Part of a small language model's weights: no biases in attention or MLP, an embedding shortcut.
Each number is 128 + 32 x the weight over its row's rms, rounded and kept within 0 to 255. Layers, rows and columns count from 0. The size above them is the row's rms in percent of the matrix's.

# layer 4 MLP down (transposed), 1280x320, rms 0.0699, rows 611-692, columns 280-319
size [ 86  84 104  81 103 110 101  82 122  16  85 113  93 135  97  90 104 102 103 135  79 118  18 125 104  86  89  92 119 102  98 102  87  98  90 107  97  95 138  91 129 103 122 121 100 108  97  69 115  97  95  15 112  65 109  89  92  81 114  97 117  74 100 121 123  88 124 104 100 101 120 103 101 127  95 107  96  99  83  78  95  78]
[[ 61 124  92 110 101 100 134 136  88 147 132 145  91 165 129 189 125 180 121 111 198 186  80 113 156 161  75 204 150 100 112  78 107 150 169 167  93 143 125 144]
 [109  92 119 192 177 121 160  97 117 187 152 115 139 157 178 160 152 209 185 192 123 139 133 118 181  69  53 131 114 203  68 118 143 142 146  93 135  88 141 128]
 [ 74  82 165 130 126 108  88 105 121 108 105 145 111 136 112 143 172 162 125 126 156 123 149 116 112  66 116 163  84 149 112 117 162 148 114 139 144 187 145 202]
 [141 166 152  70 135 129 109 107  65 156 122 143 114 144 147 104  88  82 130 185  95 142 138 100 123 194 177 103 140 147 148 133 114 151 105 111 152 143 102 121]
 [124 180 113 130 127 132 117 156 148 150 123 123 165  77 125 122 144 109 175 121  86 144 122  81 127 102  96 112  83 197 125 185 140 137 157 126 115 158 166 141]
 [138 112 144 128 142 108 144 130 121 130 112 139 142 127 122 123 117 103 147 115  98 133 193 181 126 109  91 196 109 120  79 137 141 134  72 108  95 178 137 110]
 [147 172 171 120  89 103 108  79  71 139 159  60  66 109  86 154 169 106 145 111 173 111 112  85 119 150  98 165 182 106 165 104  90 102 160 173 197 105 141  90]
 [154 138 153  75 119 122 147  97  77  66 124 103 126 124 218 105 119  79  80 139 168 151 162  77 241 124 104 137 115 123 111  65 152 148 117 128 127 136  88  99]
 [ 82 166 179 128 165 117 123 123 157 146 122 105  91 126 170 133 128 152 110  40 120 122 132 123 131 187 145 131  76 139 143 123 157 148  97 123 120 125 107 134]
 [122 161  48 111  81 142 127 151  95 107 155 132 151 101 119 183  99 158 123 158  77 158 123 144 126 152 143 121  88 106  85 140 125 158 164 114 170 171 140  97]
 [ 76 121 125 105  94  91 105 141 137  89 152 160 143 142 126  83 123 143 162 131 116  97 164 113 109 124  87 136  74 130 164 137 141 125  76  75 155 138  69 134]
 [129 122 114 101  95 122  90 154 134 146 114 117 123  77 176 173 162 119 140  79 130 109 111 158 176 175  82  97 121 192  81 140 116 112  86 108 110 130 169 125]
 [ 71  86 121 129 192 176  90 213 117  60 121 152 108 124 160 110 105 112 144 112 145 126 135 144 136  96 133 145 111  90  93 114 195 104 118  95 134  95  91 170]
 [163  96 176 146 167 131 129  93 137  88 106  45  56 142 166 125  89 192 110 155  88 125 130 109 136  98 124 124  91 125 148 107 144  62 134  94 149 161 195 175]
 [113 162 147 115 224 156  91  62 147  86 170  88 107 141 149  82 148 155 143  48 153  97  93 141  83 122 168 119 113 128 176  95 107 115 123  92 136 138  93 100]
 [143 104 153 120 121 121  77 145 126 126 102 139  81  87  64 137 148 111 146 117 135 124 157 109 128 111 165 128 110 141 134 170 120 127 135  56 162 126 152 165]
 [105 171 112 106 132 120 101 107 122 146 104 159 101 161 123 111 138 112 109  99 204 119 124 109 121 155 117 134 163 133 110 136 121 170 139  70 146 118  97 117]
 [124 161  81 124 155 141 120 136 123 125 125 131 163 146 154  99 155 119 121  99 189 158 113  69 149 117 136 130 118 121 103 146 145 135 170 126 176 134  79  95]
 [172 107 139 117 178 100 110 183  96  97 160 107 163  87 138 100 140 182 169 151  63  85  66 125  97 132 138  85  70 123 149 101 167 123 167 186 156 107 154 131]
 [139 134 104 132 124 191 131 169 186 121 142 108 145 126 131 192 133 132 193 136  77 203 123 105 132 135 130 168 125 135 132 116 187  98  99 148 101 150 180 155]
 [135  93 132 161 133  59 213 106 102  69  93  71 152  84 143 110 137 149 109 132 113 157 170 147 118 150 144 159  71  93  92 166 127 103 136  81  80 174 147 174]
 [ 99 168 133 129  89  88 144 102 125 129 119 121  90 136 135  88 135 105 131 189 140 173 197 183 101 173 138  89 137 116 140 141 135 174  99 162 108 165 122 160]
 [140 145 130 131 142 155 144 147 106  91 125 202 137 148  83 139 122 160 155 166 113  86 143 102 124 120 138 148  91  94  53  86  97 124 154  43 128  98 119 136]
 [158 114 112 140  75 146 110 144 147 156  93 168 148  96 127 144 129 135 112 112 136 149 146 101  83  88  90 128 171 106 120 128  74 146  86 157 135 158 112 141]
 [136 143 126 172 104 164 124 144 102 162  92  76 132 126  78 132 111 119 175 141 137 220 127 121 185  91 106 103 114 165 164 161 146 114 130 112 146 152 185 154]
 [147 175  93 117 124 117 102 167 110 110 144 119 140 103 174 203 191 151  83 105 147  94  46 129 107 124 114 118 153 162  97 115  95 125  72 152 104 119 135 105]
 [141 183 124 144 137 119 114 122 102 133 110   0 152 109 130 172 158 115 115 161  72 137 119 157 171 143  99 113 141  94 153  82 182 130 121 148 132 135 188 140]
 [170 153 117 105 141 132 134 123 108 165  85 139 141 138 124 140 148 102 148 116 101 174 150 118  77 117 117 156 147  84 134 187 159  72 123 159 105 103  99 141]
 [ 94 132 112 128 162 137  90 140 180 135 159 119 105  81 119  83  88 128 106 145 114 111 106 139  52 136  74 134 186 136 113 114  56 144 138 200 129 101 174  86]
 [136  93 119  87 103 115  71 116 164 138  90  83 145 179 168  93 137  80 136 165 135 123 124 115 179 114 183 154 131  78  92 128 135 102  80 161 128 106 127  70]
 [113 133 116  81  81  90 104  50 122  91 116 129 145 101  60  98 100 124  96  31 151 128 162  96 129 131 149 164 139  66 133 171 127 156 115 139  89 211 102 139]
 [163 105 141 111 111  36 176  76 121 160 193 102 148 124  62 164 134 114  76 150 122 157 176  96  96 185 105 153 137 112 116 147 104 110  81  99 120 158 128 114]
 [118  71 116 107 125 154 100 170 106 150 112 112 121 162 135 136 142  83 144 144 128 126  89 130 146 159 210 134 140  98 188  73 147  72  82 141  83 107  47 145]
 [117 136 126 112 189 130  99  83  93 192 198 117 111 144 152 181 144 154  96 114 139 124 125  83 155 110 125 122 100 122 108 148  65 171  94 128 129 100 106 141]
 [150 190 132  67 149 154 120 139 116 130 132 115 107 171 177 135 108 170 148  78  66 136 127 106 141  84 122 195 126 130 123 121  88 142 134 157 110 165 141 141]
 [173  94 207 123 156 104 177 129 148 108 118  89  77 179 147 137 107 125 123 139  77 134 162 108 146 132  94 119 143 116 178  81 145 192 102 103  90 100 111  73]
 [147 141  94 108 127 159 156 119 102 162 165 100 162 140 120 134 138 204 143 163 123 132 141 121 103 137 146 104  97 107 161 193 134 120  95 145 113 174 102 130]
 [108  65  61 115 152 192 146 157  59 179  83 152 105 142 138  82 113  63 147 199 105 112 109  99 155 137 157 120 134 109 141 141 125 140 123 138 107 146 108 137]
 [158  22 161  89 125  65  84 102 103 159  87 107 104 200 119  91 121 108  83 128 109 145 115 138 136  28 174  75 149 128 140 174 119 128 140  71 189 114 176  61]
 [144 135 168 132  91 186 120 128 228 138 111 135 132 173 141 144  76  99 120 111 108 134 161 159 168 160 145 115 115  75 147 194 130 141  88 146 110 111 127 126]
 [ 66 145  80  88 117  97 119 168 166 120  75  83 125 189 169  71 142 148 207 135 140 128 104 139 189 161 140  92 103 146 191  62 109 188 156 123 114 102 153 171]
 [106 168  90 115 162 154 175 176  93 144 106  87 127 141 170 142  92 117 168 131 133 122  75 137 179  98 131 195  76 131 183 135 127 200 132 118 133 175  93 158]
 [159 178 170 172 142 167 153 137 112 126 156 130 104 199 131 173 160  95  99 125 170 169 130  82 119  72 149  95 113 124  76 150 156 115 128 110 185  97 128 119]
 [138 111  80 106 104 120  95 134 137  96 157  55 143 152 123 135  95 121 104  88 138 168 183 124 102  91  70 162  68 113 163 141 118  95 155 164 203 138 144 107]
 [131 105 160 111 143 163 162  65 135  77 113  85  52 171  99  92  31 167 179 158  60 156 115 151 144 103 127 101 178 133  97 153 154 148 191 160 128 123 144 136]
 [107 133 159 169 107 115 125 111 117  90 152 105 145 135  80 139 135 124 130 144 147 119 166 174 110 111 110 130 127 176 163 150 128 117 165 114 134  85  93 138]
 [111 101 179 115 150  72 135  97 118 117 141 160  85 102 129 118 186 172 145 107 124 119 152 149 108  55  73 163 125 133 115 110 159 140 131 123  79 161 142 161]
 [156 101 138 159 109 111 126  90 141 116 140  75  96 105  85 134 133 125 131 102 117 157 165 115 127 185 108 178 182 109 126 180 171 180 152 158 137  99 120 117]
 [205 155 133 101  77 116 121 122 186 170 100 151  69 142  91 142 117  99  86 119 131 173  79 137 139 105 134  99 135 116 137 116 160 124 132 120 110 176 215  69]
 [161 125 111 137 116 134 187 128 143 173  45 135 201 111  89 121 146 118  72  68 127  97 140 124 134 110 154 131 140 113 107 144 139 119 141  76 124 101  94 106]
 [103 144 137 142 145 114  80 117 140  91 137 101 245 106 108 108 146 106 128 108 117  78 152 131  96  98 108 107 151 145  81 134  59 137  88 117 181 105 134 105]
 [164 135 109 147  90 170 111  68 136 140 182 110  64 129 154 105  88 103 147 179 137 180 132 144 129 120 188 121 175 172  86 111 146 149 133 147 150 101 162 130]
 [103 106 102 112 136 132 175 159 102 109 102 146  73 145 119 122 162 127 142 151 141 197 143 154 131 213 127 156 124  75 118 120 230 185 168  96 147 152 168 165]
 [113 145 152 158 100 112 151 149 125  86 155 185 100 194 110 146  78 121 190 141 203  78 134 105 121 125 111 170 173 154  85 124 173 140 137 114 108 184 120 119]
 [134 130 150 109 142 162 174 104 114 181 128 131 136 119  93 127 138 101  43 140 109 126 177 188  76 107 145 152 158 125 195 131 122 112  63 134 118 102 160 134]
 [136 157 137  88 110 144 158 128 105  80  72  74 157 136 137 188 201 144 122  85 153 156 155 142 173 142  69 167 110 178 106 115 137 100 145 131 204 210 139 198]
 [124  91  99 126  80  68 141 123 111 193  95 159 128 111  98 150 151 106 129 161 183 131 135 121 133  90 118 169 122 181 151 171 118 106 138 124 156 132 115 151]
 [103 156 149 153 147 101 157 151 134 124 106 128 116 126 125 129 110 114 129 151 114 118 111 135 121 132 150 111 167  97 157 125  88  89 131 137 116  89 159  77]
 [128 134 108  86 138 176 115  80 134 144 160 118 136 112 120 155 148  99 125 149 125 122 110  83 146  98 189 169 118 105 158 109 174 142 121 152 161  77  83 124]
 [123 127 156 170 128  91  98 117 158 126 111 119 104 116 159  81 130 106 140 132 141 146 123 158  97 167 177 133 116 131  21 138 136 138 123 123 116  73 151  99]
 [154 147  79 139 154 140 128 132 110 155  91 136 165  97 177 160  91  89 160 161 143  66 112 165 103  89 171 117 128 104 101 128 125 160 108  90 144 110 118 111]
 [132 114 146 140 117 149  83 108 153 129 111 126 131 107 159 108  68 133 140  85 120 130 150  82 140  78 104 120 129 147 192 171 120  69 163 169 134  98  79 152]
 [115 100 126 121 118 134 147 162  69 120  27 169 151 131 137 140 116 130 161  72 167 170 157 126 143 136 135 167 122 170 160  99 180 146 186  94 144 114  52 184]
 [121 157 109  83 166  81 117 100 158 154  88 159  86 136 119 145  81 123 143 173 162 165 137  72 127 107 128 123 125 106 127  98 176 144  99 128 188 141 165 127]
 [225 137 108  96 103 154 115 106  99 141  84 146  56 205 138 152 152 161 111 130  88 145 118 142  81  86 165 119 105 172 141  93 110 175  96 162 156 145 172 119]
 [111  86 116 133  96 106 164  48 135 198 144 120 123 163 109 105 133 134 115  80 212 168 143 136 159 130 153 148 118 160 123  28 122 158 126 162 130 100 130  78]
 [124 135 174 115  89 157 140 164 113 100 124 112 135 131 113 149 147  82 104 112  92 187 127  66 103  79 171  94 159 170 160 125 130 159 167 186 132 127 195 180]
 [102  84 127 129 153  59 114  93 117 142 124 205 160 108 141 117 127 114 228 113  91 144 155 115 102 113 169 101 114  99 123 161 116  99  92 118  87 131 155 163]
 [136 107 179 136 125 117 126  80  42 201  55  72 140 138 121 144 134 141 127 113 101 136 139 113 130 115 212  86 106 114 168 110 100 173  78 116 114 128 120 118]
 [ 68 213  98 115 120 148 120 100 146 104 122 139 164  63 154  99 140  83 140 160 114 100 123  93 132 168 116 122 160 139 194  79 162 116 136  51 161 126 100 134]
 [127 127 140 166 132 142 114  86  95 128 100 116  89 105 149 155 168 149 147  99 114  80 184 108  83 111 141 108  73 124  95 106  84 149 187 124 106 137 146 115]
 [115 133 163 104 128 105 132  88 129  83 170 165 162 179 154  80 110 204 128 168 113 104 174 121 142 106 150 102 170 142 106  70  95  84 111 129 195  96  88 154]
 [137 158 103 143 135  86 189 126  82 134 146  86 154 134 163 181 102  64 156 130 128 122 144 146 202 109 159  95 167  99 158  99 126 158 124 131 134 142 118 120]
 [132 135 118 130 134 127 128  99 131 113  67  87  87 150  88 121  61 114 167 120 124 171 160 137 179 115  89  77 110 111 126 112 125 140  77  69 127 170 176 132]
 [146 144 173 133 156 108 150 144 203 136 125  70 158  97 150 164  78 129 115 110 114  71 148 117 140 152 161 153 127 141 112 110 164 133 188 109 156 135 103 167]
 [132 136 110 103 143 128  93 122 126 132 139 132  89  83  85 135  89 100  81 147 164 158 124 118 150 100 138 112 136 104 145 195 189 180 105 139 123 107  96  99]
 [120 157 136  72 165 139  98 124 137  30 114 134 150  92 102 185 130 134 141 172 165 101 138 127  86 122 183 103 155 115 136  97 111 127 126 142 132 102 117 123]
 [113 169  62 116 113  93 162 143 109 144 135 121  99  38 184  69 110  96  92 141 115 130 143  53 166 106 119 162 183 113 125 191 174  44 135 142 156 156 113 203]
 [ 68 150 169  84 114 154  86 112 136 149  70 133 166 174 157 113 130  61 108  87 149 112 157  65 111 113 107 139 158 159  71 131 180 105 132 161  87 114  96 141]
 [253  99 148 115 195  87 124 103  40  69 150 192  54 163 137 126 218 143 140 134 120 142 122  77  85 120  78 133 126 118 128 125 142 119 106 164 102 147 131 174]
 [124  70 151 140 168  55 134 195 133 123 142  98 124 131 112 125 127 161 138 188 100 160 161 122 131 119 107 143 104 131 166 156 117  98 127  90 108  97 192  95]
 [153 157  76 121 123 137 107 187  88 123 116 139 172  87 129 160 106 142 108 134 122  99 115 105  95 122 147 116 115 105 138  67 159 163 154 103 168 140 132 151]]
# layer 4 MLP up, 1280x320, rms 0.138, rows 612-692, columns 280-319
size [100  99  88  95 100 102 104 104 141  96  89  96 110  95 101 107 100  83 118 103 103 116 106 109  96 106  94 110  88 100 106 105 103  89 101  98  97  99  98  97  98  94  91 100  99  97 135  85  95 108 124 112 102 105  95 101 104  97  96  91  93  95 104  68  97  96  96  95 107  98 127 102  96 103 104  97 101  97  95  89 101]
[[122 137  82 162 142 138 124 170 149 130 139 121 117 151 167 117 135  62 221 139 140 125  78 176 129 115 150  82 161 142  65 140 190 118 108  79 130 135 151 145]
 [ 66  70 155 130 163 124 126  74 178 140 156 173 178 106 123  91 177 116 115 105 171 169 164 123  85 125  92 172 112 144 125 149 168 149 157  83 168 158 100 154]
 [127 156 160 119 179 120 169 129 137 137 114 151 199 158  90 132 114  85 134 137 108  98 145 176  75 108 143 116  44  84 133 153 165 123 139 113 134  96 131  99]
 [135 140  60 116 101 175  87 131 128  92 140 139 158  89 125 159 102 105  98 112 165 140 141  89 139 134 132 119 107 136 152 222 220 130 101 147 124 125 149  98]
 [ 61 138 183 117 167  37 163 133  95 175  64 106 142 132 168 144 160 111 132 189 112 138 163 129 139 110  74 134 112  91  53 180 116 116 155 165 185 104  77 160]
 [105 126 118  73 165  78 116  81  73 143  96 149  89 109 139 166 191 154  85  94 161  96  63 107 191 198  75  92  88 105 128  85  47  83 120 134 149 189 136 115]
 [117 161 151 105 122 100 136 122 122  54 158 171  56  39  89  74 116 138 130 148 118 119  72 124 161 157 164 118 135 150  98 110 150 160 126  92 109 177 127 104]
 [138  51 122 136  92 111 131 146  94 123 151 162 102 104 160 121 107 131 158  78 152  99 119 148 117 162 168 140 109 138 108  96  92 145 143 178 110  78  76 165]
 [ 80 166 148 137  96 153 129 137 106 110 158 117 143 113 144 107  63 125 139 123 149 118 135 112 179  82 161 163 128  91 103 138 151  53 162 166 133 146 145 138]
 [168 150 130  99 169 145 160 174 111 121 120 136 170 163 136 131  94  96 165 121 123 115 137 148 146  83 146 149 169 123 115  98 105 103 188 107 173 181 140 123]
 [100  93 149  50 118 143 181  87  86 140 124  78 119  99 106 127  62 145 170 104 148 116  76 124 133 137 142 170 130 105 161 136 138  97 150 102 154 116  93  76]
 [ 98 109 103 150 214 107 161  97  75 109  95 159 146 128 122 122 136 122 114 150 195 107 185 131 134  88 108 139 143 158 153 151 167  66 146 118  97 201 155 140]
 [151 134 114 196 172  63 168 106 156 101 134  99  96  77  85 220 112 114 125 132  81 151  89 145  89 120 105 142  59 105 110 141 120  80 130 126 163 161 169 138]
 [146 135 167 162 140 158 150 113 171  71 155 139  96 126 125 135 121 152 124 114 168 167 124 117  96 121 180  69  78 119 130 120  88 114 200  90  99 105 147 116]
 [125 155 148 127 179 132 130 116 167 127 114  74 165 136 161 160 161 147  96 159 127 160 100 150 174  96 178  96 165 108 164 119 169 134 184 152 103 102 143 133]
 [151 136 160 133  87 157 159 115 148 132 161 104  78 118 145 188  85 107 111 112 134  97 155  96 154 159 116 149 152  72  78 101 101  90 184 157 117  86 138 155]
 [158 158 112 109 152  66 124  92 170 127 192  78 138  96 164 123 114 139 135 107 156 126 112 175 118 154 118  71 138  86 144 150  73  53 164 120 177 143 113 130]
 [115 147 148 116 110 138 100 129 169 114 122 110 171  51  84  73 105 150  94 135 144 130 100 121 114 103  87 156 109 191 121 197 174 143  99 125 125 108 118 152]
 [145 171 169 108 165 175 199  72 139 122 117 190  97 115 120 220  75 110 175 107 112 123 105  94 117 138 132 150 116 127  90 183 136 146 110 179  69 154 158 114]
 [173 144 112 205 161 119 188  90 141 128 157  96 121  78 111  93 145 118 145 185 137 143 165 181  94 202  77 103 127 156 137 141 208  95  77 103  82 147 127 134]
 [ 83 123  71 143  59 139 137 109  88  84 143 183 136 129 132  79 156 200 122 122 156 137 139 206 137 173 193 102 190 141 134 106  89  98 102 166 101 146 152 134]
 [142 154 109 159 116 119 136 104 131 124 177 121  78 140 111  95 116 132 116 141 109 109 169 107 152 117 109 190 158 183 114 141  83 110  76 141 142 101 162  79]
 [ 46  82  92 102  92 110 137 133 102 153  98 143 121  97 155 141 137 147 103 162 110 133 124 134 120 140  99  63 106 115  99 167 158  94 122 112 178  83 115 120]
 [129  90 100  87 130 134 128  90  51 148 179 127 123  83  62 129  95 134 104 152 151 155 181 153 165 100 123 173 170 131 146  97  96  98 225 130  87 164 113 181]
 [159 128  97 107 158 115 176 105 104 107 109  68 131 103  97 126 144 116  80 192 150 113 144 116  75 111 171 168 126 143 125 177 102 175 115 110 111 117 126 155]
 [162  92 105 143 101 174 142  58 106 144 126 124 158 102 155 154 113  72 137  99  59 188  85 149 152  96 169 169 106  95 141 122 140  80 197 191  41  74 167 117]
 [178 135 127 151 109  94 102 172 139 171  59 136  75 144 109  98  91 127 186 110 120 139 127 140 146  97 124 174 133 133 131 103 134 129 164 132 166 131 127 143]
 [143 182  93 101 144 112  82 201  80 109 114 122 152 136 147 146 138 162 124 165 128  65 140 141  97 115 126 114 152 154  98 103  56 115 141 157 125 117 170  99]
 [152 137 159 131 146 115 103 109 167 144 127 117 100 116 120 172 146  96 136 153 116 133 105 141 146 167 112 154 153 149 120 107  93 142 136 119 157 105 135 147]
 [155 163 128 146 137 152 170 114 155 132 199 152 128 142 183 107 145 112 160 173  98 113  86 127  91 130 154 109 116 170 107 153  99 180  99 175 141  83 135 231]
 [184  87 134 168  99  92 104 141 108 184 137 148 171 154 139 149 174 105 103 115 156 106 154 121 127 145 135 137 132 180 140 126  80  79 105 184 113 169 167 140]
 [ 91  78  93 158 173 145 177 143 106 123 187 128 101 187 133  95 141 106  95 111 148 105 134 164 144 135 142 135 144  82 153  64  90 135 136 118 126  82 125 154]
 [150 108 173 148 103 113  72 148  96 138 130 145 159 112 129 133 106 131 151 176 128 161  75 150 135 132 111 105 137 164  96 155 136 123  93  86 140 118 154 116]
 [134 134 136 140 115 121  56 168 118 127 124 172 132 152  94 110  50 164  43 112 145 109 101  78 130 100 105  81 126 141  95 146 106 134 131 160 162 129 188 104]
 [ 91 135 154  67 204  65 169 134 116 144 125 146 172 137 131 142 140 152 139 180 129 161 157 154 121 109 168 141 115 162  87 109 143 126 110 114 115 115  89 105]
 [ 99 127  91 139 154 144 113 131  83 115 124 169 128 154 160 122 157 100  71 124 102  88 165 179 137 183 109 131 102 143 127 121 111 139 207 224 166 129  86 141]
 [145 144 122 195 147  47 175 145 117 110 108 145 169  93 135 138  68 174  85 105  97  77 131 123 181 194 142 122 179 149 112 123 140 127  70 104  26  84 142 142]
 [ 85 117  87  64 148 145 135 151 159 106  90 113 147  91  76 168 129 140  87 155 121 131 148 116 135  95 152 105 157  86 152 161 144  90 100  98 134 150 132 103]
 [ 69 154 136 119  95 191 110 137 106 115 166 139 128 146 151 149 133 112  96 123  79 216  50 164 129 106 124 168 111 128 116  91  89 178 124 156 116 126 195 149]
 [ 94 150  74 137 107  81 134  99 115 113 139  67  67  80 144  59 151  68 157 154 158 155 167 139 101 150 191 115 154 116 135 123 173 143 147 169 122 120 145 161]
 [137 155 170 129  94  97 147 156 139 190  78 165 153 117 155 150 110 166 140 189 171 132 158 106  74  61 144 131 154 131 155 101 180 124 111 130 142 144  78  57]
 [ 49 139 125 136 127 167 194  87 151 116  73 141 140 142  88  96  60 122 129  95 142 145  76 116  91 170 115 158 143 146 121 142  70 135  82 152 150 150 140  79]
 [ 83 137 146 120 187  72 125 128 140 118 127  89 142  97 137  90 110 172 100 153 110 128 119 110 124 138 105  93 112 166  89 205  75 140 107 126 142 131  81  81]
 [127 154 143  98 152 111 173 152 150 158 154  96 135 107 119 169 160 143  80 162 170  98 160 163 163 192 123  93 122 155 101 222 147 138 109 132 118 152 153 136]
 [ 91  57  84  77 151  63  97 118 116 129 105 113 132  69 114 123 175 136 106 167 157 127 118 160 140 176 120  91 131 161 149 161 134 116 152 166 143 103  91 113]
 [131 134 164 168 138 114 146 147 139 124 167  93 105 156  51 160 115 142 120 176  92 164 143 195 111  55 159 190 138 158  79  76 178 131 192 125 117 100 156 136]
 [128  77  87 147 115 108 119 172  88  72 172  88 112 155 156  90 149 129  78  98  95 194 152 188 127 117 107 135 145 143 152 144  94 123 161 185 121 106  77  91]
 [ 49 104 140 152 211 173 153 132 201  98 103  96  96 160  83 158 184  78 137 145  96  96 181 103 224 123 131 178 151  96 134 176 140 131  94 120 140 144 102 108]
 [192 141 123 182  89 168 149 166 128 140 161 187  80 100  72 191 155 178 118 133 128 118 127 134 126 174 126 174  72 153  75 200 127 124 111 128  81  97 153 154]
 [ 53 138 161 165 158 116  74 112 112  73  38 129 116 126 157 124 155 129 159  77 142 116 164 203 164 172 128 140 161 125 109 116 155 132 134 126 168 146 136 124]
 [ 78 125 155 146 200 134 112 164 111 140 193 131 113  91 135 150 116 134 101 107  99  93  62 119  91 129 176 100 126 104  88 103  87 167  97 143  98 160 133 103]
 [124 137 127 151  98 137 125  74  78 149  73 199  93 146 129 110 157 118 130 130 117  97 118 171 118 160 101 119 170  67  79 115 178 115 208 121 169 143 149 137]
 [171 163 135 153 175 118 167 118 133 113 155 127  88  83  57 107 133 147  89 100 106 124 187 190 134 107 131 145  85 130 163 119  55 120 113 114 138 127  88 153]
 [101 100 151 140 186 142 107 136 144 109 134 133 105 152 148  99 134 144  75 139  48  95 103 122 160 143  93 108 136 199 165 100 159  90 104  86 173 127 157 116]
 [ 72 162 134 106 137 139 102 159 134 101  99 120  96 176 137 131 122 171 135 178 122 130 161  86 116 156 132  95 137 138 113 127 158 133 162 145 135 119 145  88]
 [130 125 161 123 122  87 136 125 125 170  89 153  83 166 119  93 162 126 116  26 137 119  57 179 116 129 128 109 191 146 165 142  70 121 145 131  73 173 115 150]
 [115  83 173 129 103 116 139 160 108 170 104 170 109 136 117 124  85 126 115 120 108 135 145 122 121 149 110  78 119 168 108 182 141  70 131  85 139 135 100 124]
 [153 159  94 101 116 126 171 149  64 149  97 127  75 178 157 137  85 101 108 148  97 123 139  93 130 154 146 110 156 112  87 180 131  61 122 101  81 108 117  82]
 [129 130  82 110 101 126 143 104  83 101 176 129 171 133 161 102 106 118 127 135 133 125 117  95 149 142 130 128 121  95 118 101 111  67 111 147  82 145 151 134]
 [135 118 142 166 154 118 100 112 142 123 138 142 111  71  95 167 108 132 129 146 116  81 119 133  92 111 108 124 150 129 130 135 126 151 134 167 127 144 139 100]
 [122  96 161 109  83 171  97  75 141 109 180 165  86 115 132 124 127  83 103 126  60 163 136 151 134 146 149 169 139  57 149 129 139 133 135 179 209 122 153  78]
 [ 93  72 139 131 181 156 164 132  58 127 103 123 100 168 118 119 186 125  96 156 137 117 102 146 120 153 109 124 158 191  80 140 139 122  82 151 110 101  70 134]
 [116  94  82 131 105 115 143 100 105 177  45 137 188 154 154  67 166 126 151 145 121 173 118  91 142  91 145 108 172 156 144 147 138 120 167 172 101 120  79  94]
 [ 65 137 162 179 130 133 165  97 136 110 136  72 198 132  96 148  90 120 129  73 175 140 150 132 184 181  90 140 171  84  72  96 141 102 118  74 100 146 132 100]
 [144 158 130 141 138 123 156 113  94 155  81  91 105 169 105 188 183  90 143 118 143 104  92  70 169 126 116 140 101 124 115  88 132 148  78 131 176 128 113 134]
 [ 67  84 106 112 117 114 113  97 126  73  95  86 175 155 116 170 125 169  88  99 125  66  99 136 132 186 146 156 142 163  78 182 124 135 101 119 141 125 134  89]
 [112 128 124  55 149  96 176 143 106 130 165 138 168 127 190 117 157 206 135  68 108 149 119  86 119 162  59 147  94 125 121 155  76 135 148  97 115 115 112 133]
 [148 130 163 102 166 129 154  75  84 177 104 133 125 111 203  81 114 163 139 107 143  97  95 120 104 111 186 152 142 180 131 116 167 134 148 113 152 163 153 160]
 [120 109  81 132 172 114  84 126 143  72 181 115 146 127 177  73  86 185 101 127 131 152 173 153 162 147 117 126 155  87 148 108 129 118 181 109  84 148 146 138]
 [121 156 124 119 143  76 124  85 112 109 138  74 167  73  98 108 176 158 145 111 122 116  96 128 124 125 120 168 141 162 127 131 167 104 146 121 115 183 144  89]
 [106 155 153 114 123 115 152  94 115 132 157 144  86 189  95 186 199  64 160 149 132 116 122 136 148 122 122 166 147 131 125  85 110 150 153 142 126 126  80 142]
 [144 140 142 102 167  74 148  86  88  95 123 105 145  72  98 119 115 135 113 155  77 153 145 154 132 114 158 155 134 115 180  69 160 117 120 119 185 156 146 190]
 [121 112 117 120 164 107 173 136 144 150 109 141 131  64  74 125  93 164 162 123 137 162 127 203 179 120 106 172 210 118 119 114 176 140 160 147 102 147 111 140]
 [125 101 143 134 143 140 195 108 132 105 167  90 132  93 146 157 109 100 214 116 138 103 131 146 131 103 139 125 146 140 143  92 132  95 145 117 156 167 132 149]
 [ 91  94  88 164 153  68  98 130 117  81 123 131 141 153  83 180 103 146 102  74 114 135 188 138 180 154 150  38 139 131  89 100 109 124 225 137  75 172 184  77]
 [156 111 120 105 149 114 146 120  83  85 137 141 131 130 140 150 126 151 195 110 116 123 126 167 156 163 124  88 152 155 121 123 207 163 129 124 110 104 172  76]
 [119 196 119 149 123  66 151 104 140 108 174 107 171 109 165 169 135  87 178 112 202 124 148 125 153 111 190 148  42 124 141 132 141 134 129 140 108 201 104 133]
 [113 168 130  72 117 156 105 126 142 136 113 147 137 153 121  97 106 154 106 194 140  89 115 153  90 123 168 120 136 170 118 189 172 173 126 120 125 158 150 138]
 [103 136 196  89 106 120 157 103 155 159 143 162 112 118 121 123 111 139 116 114 150 111 152  83 149 135  64 130  71 164 112  98  40 123  99 142 159 143 128 123]
 [147 133 155  62 135 117 150 104 169 129 137 124 148 119 137 117 143  86 165  88 115 106 167 118 122 123 167 119  99  86 135  94 122 135 142 148 121 105 156 158]
 [140  53 155  69 175 148 135  74 146 142 118 133 132 131 119 172 120 115 102 144  73 165  88 135 113 166 126 130  77 159 110 105 131 115 109 151 135 132 150 195]]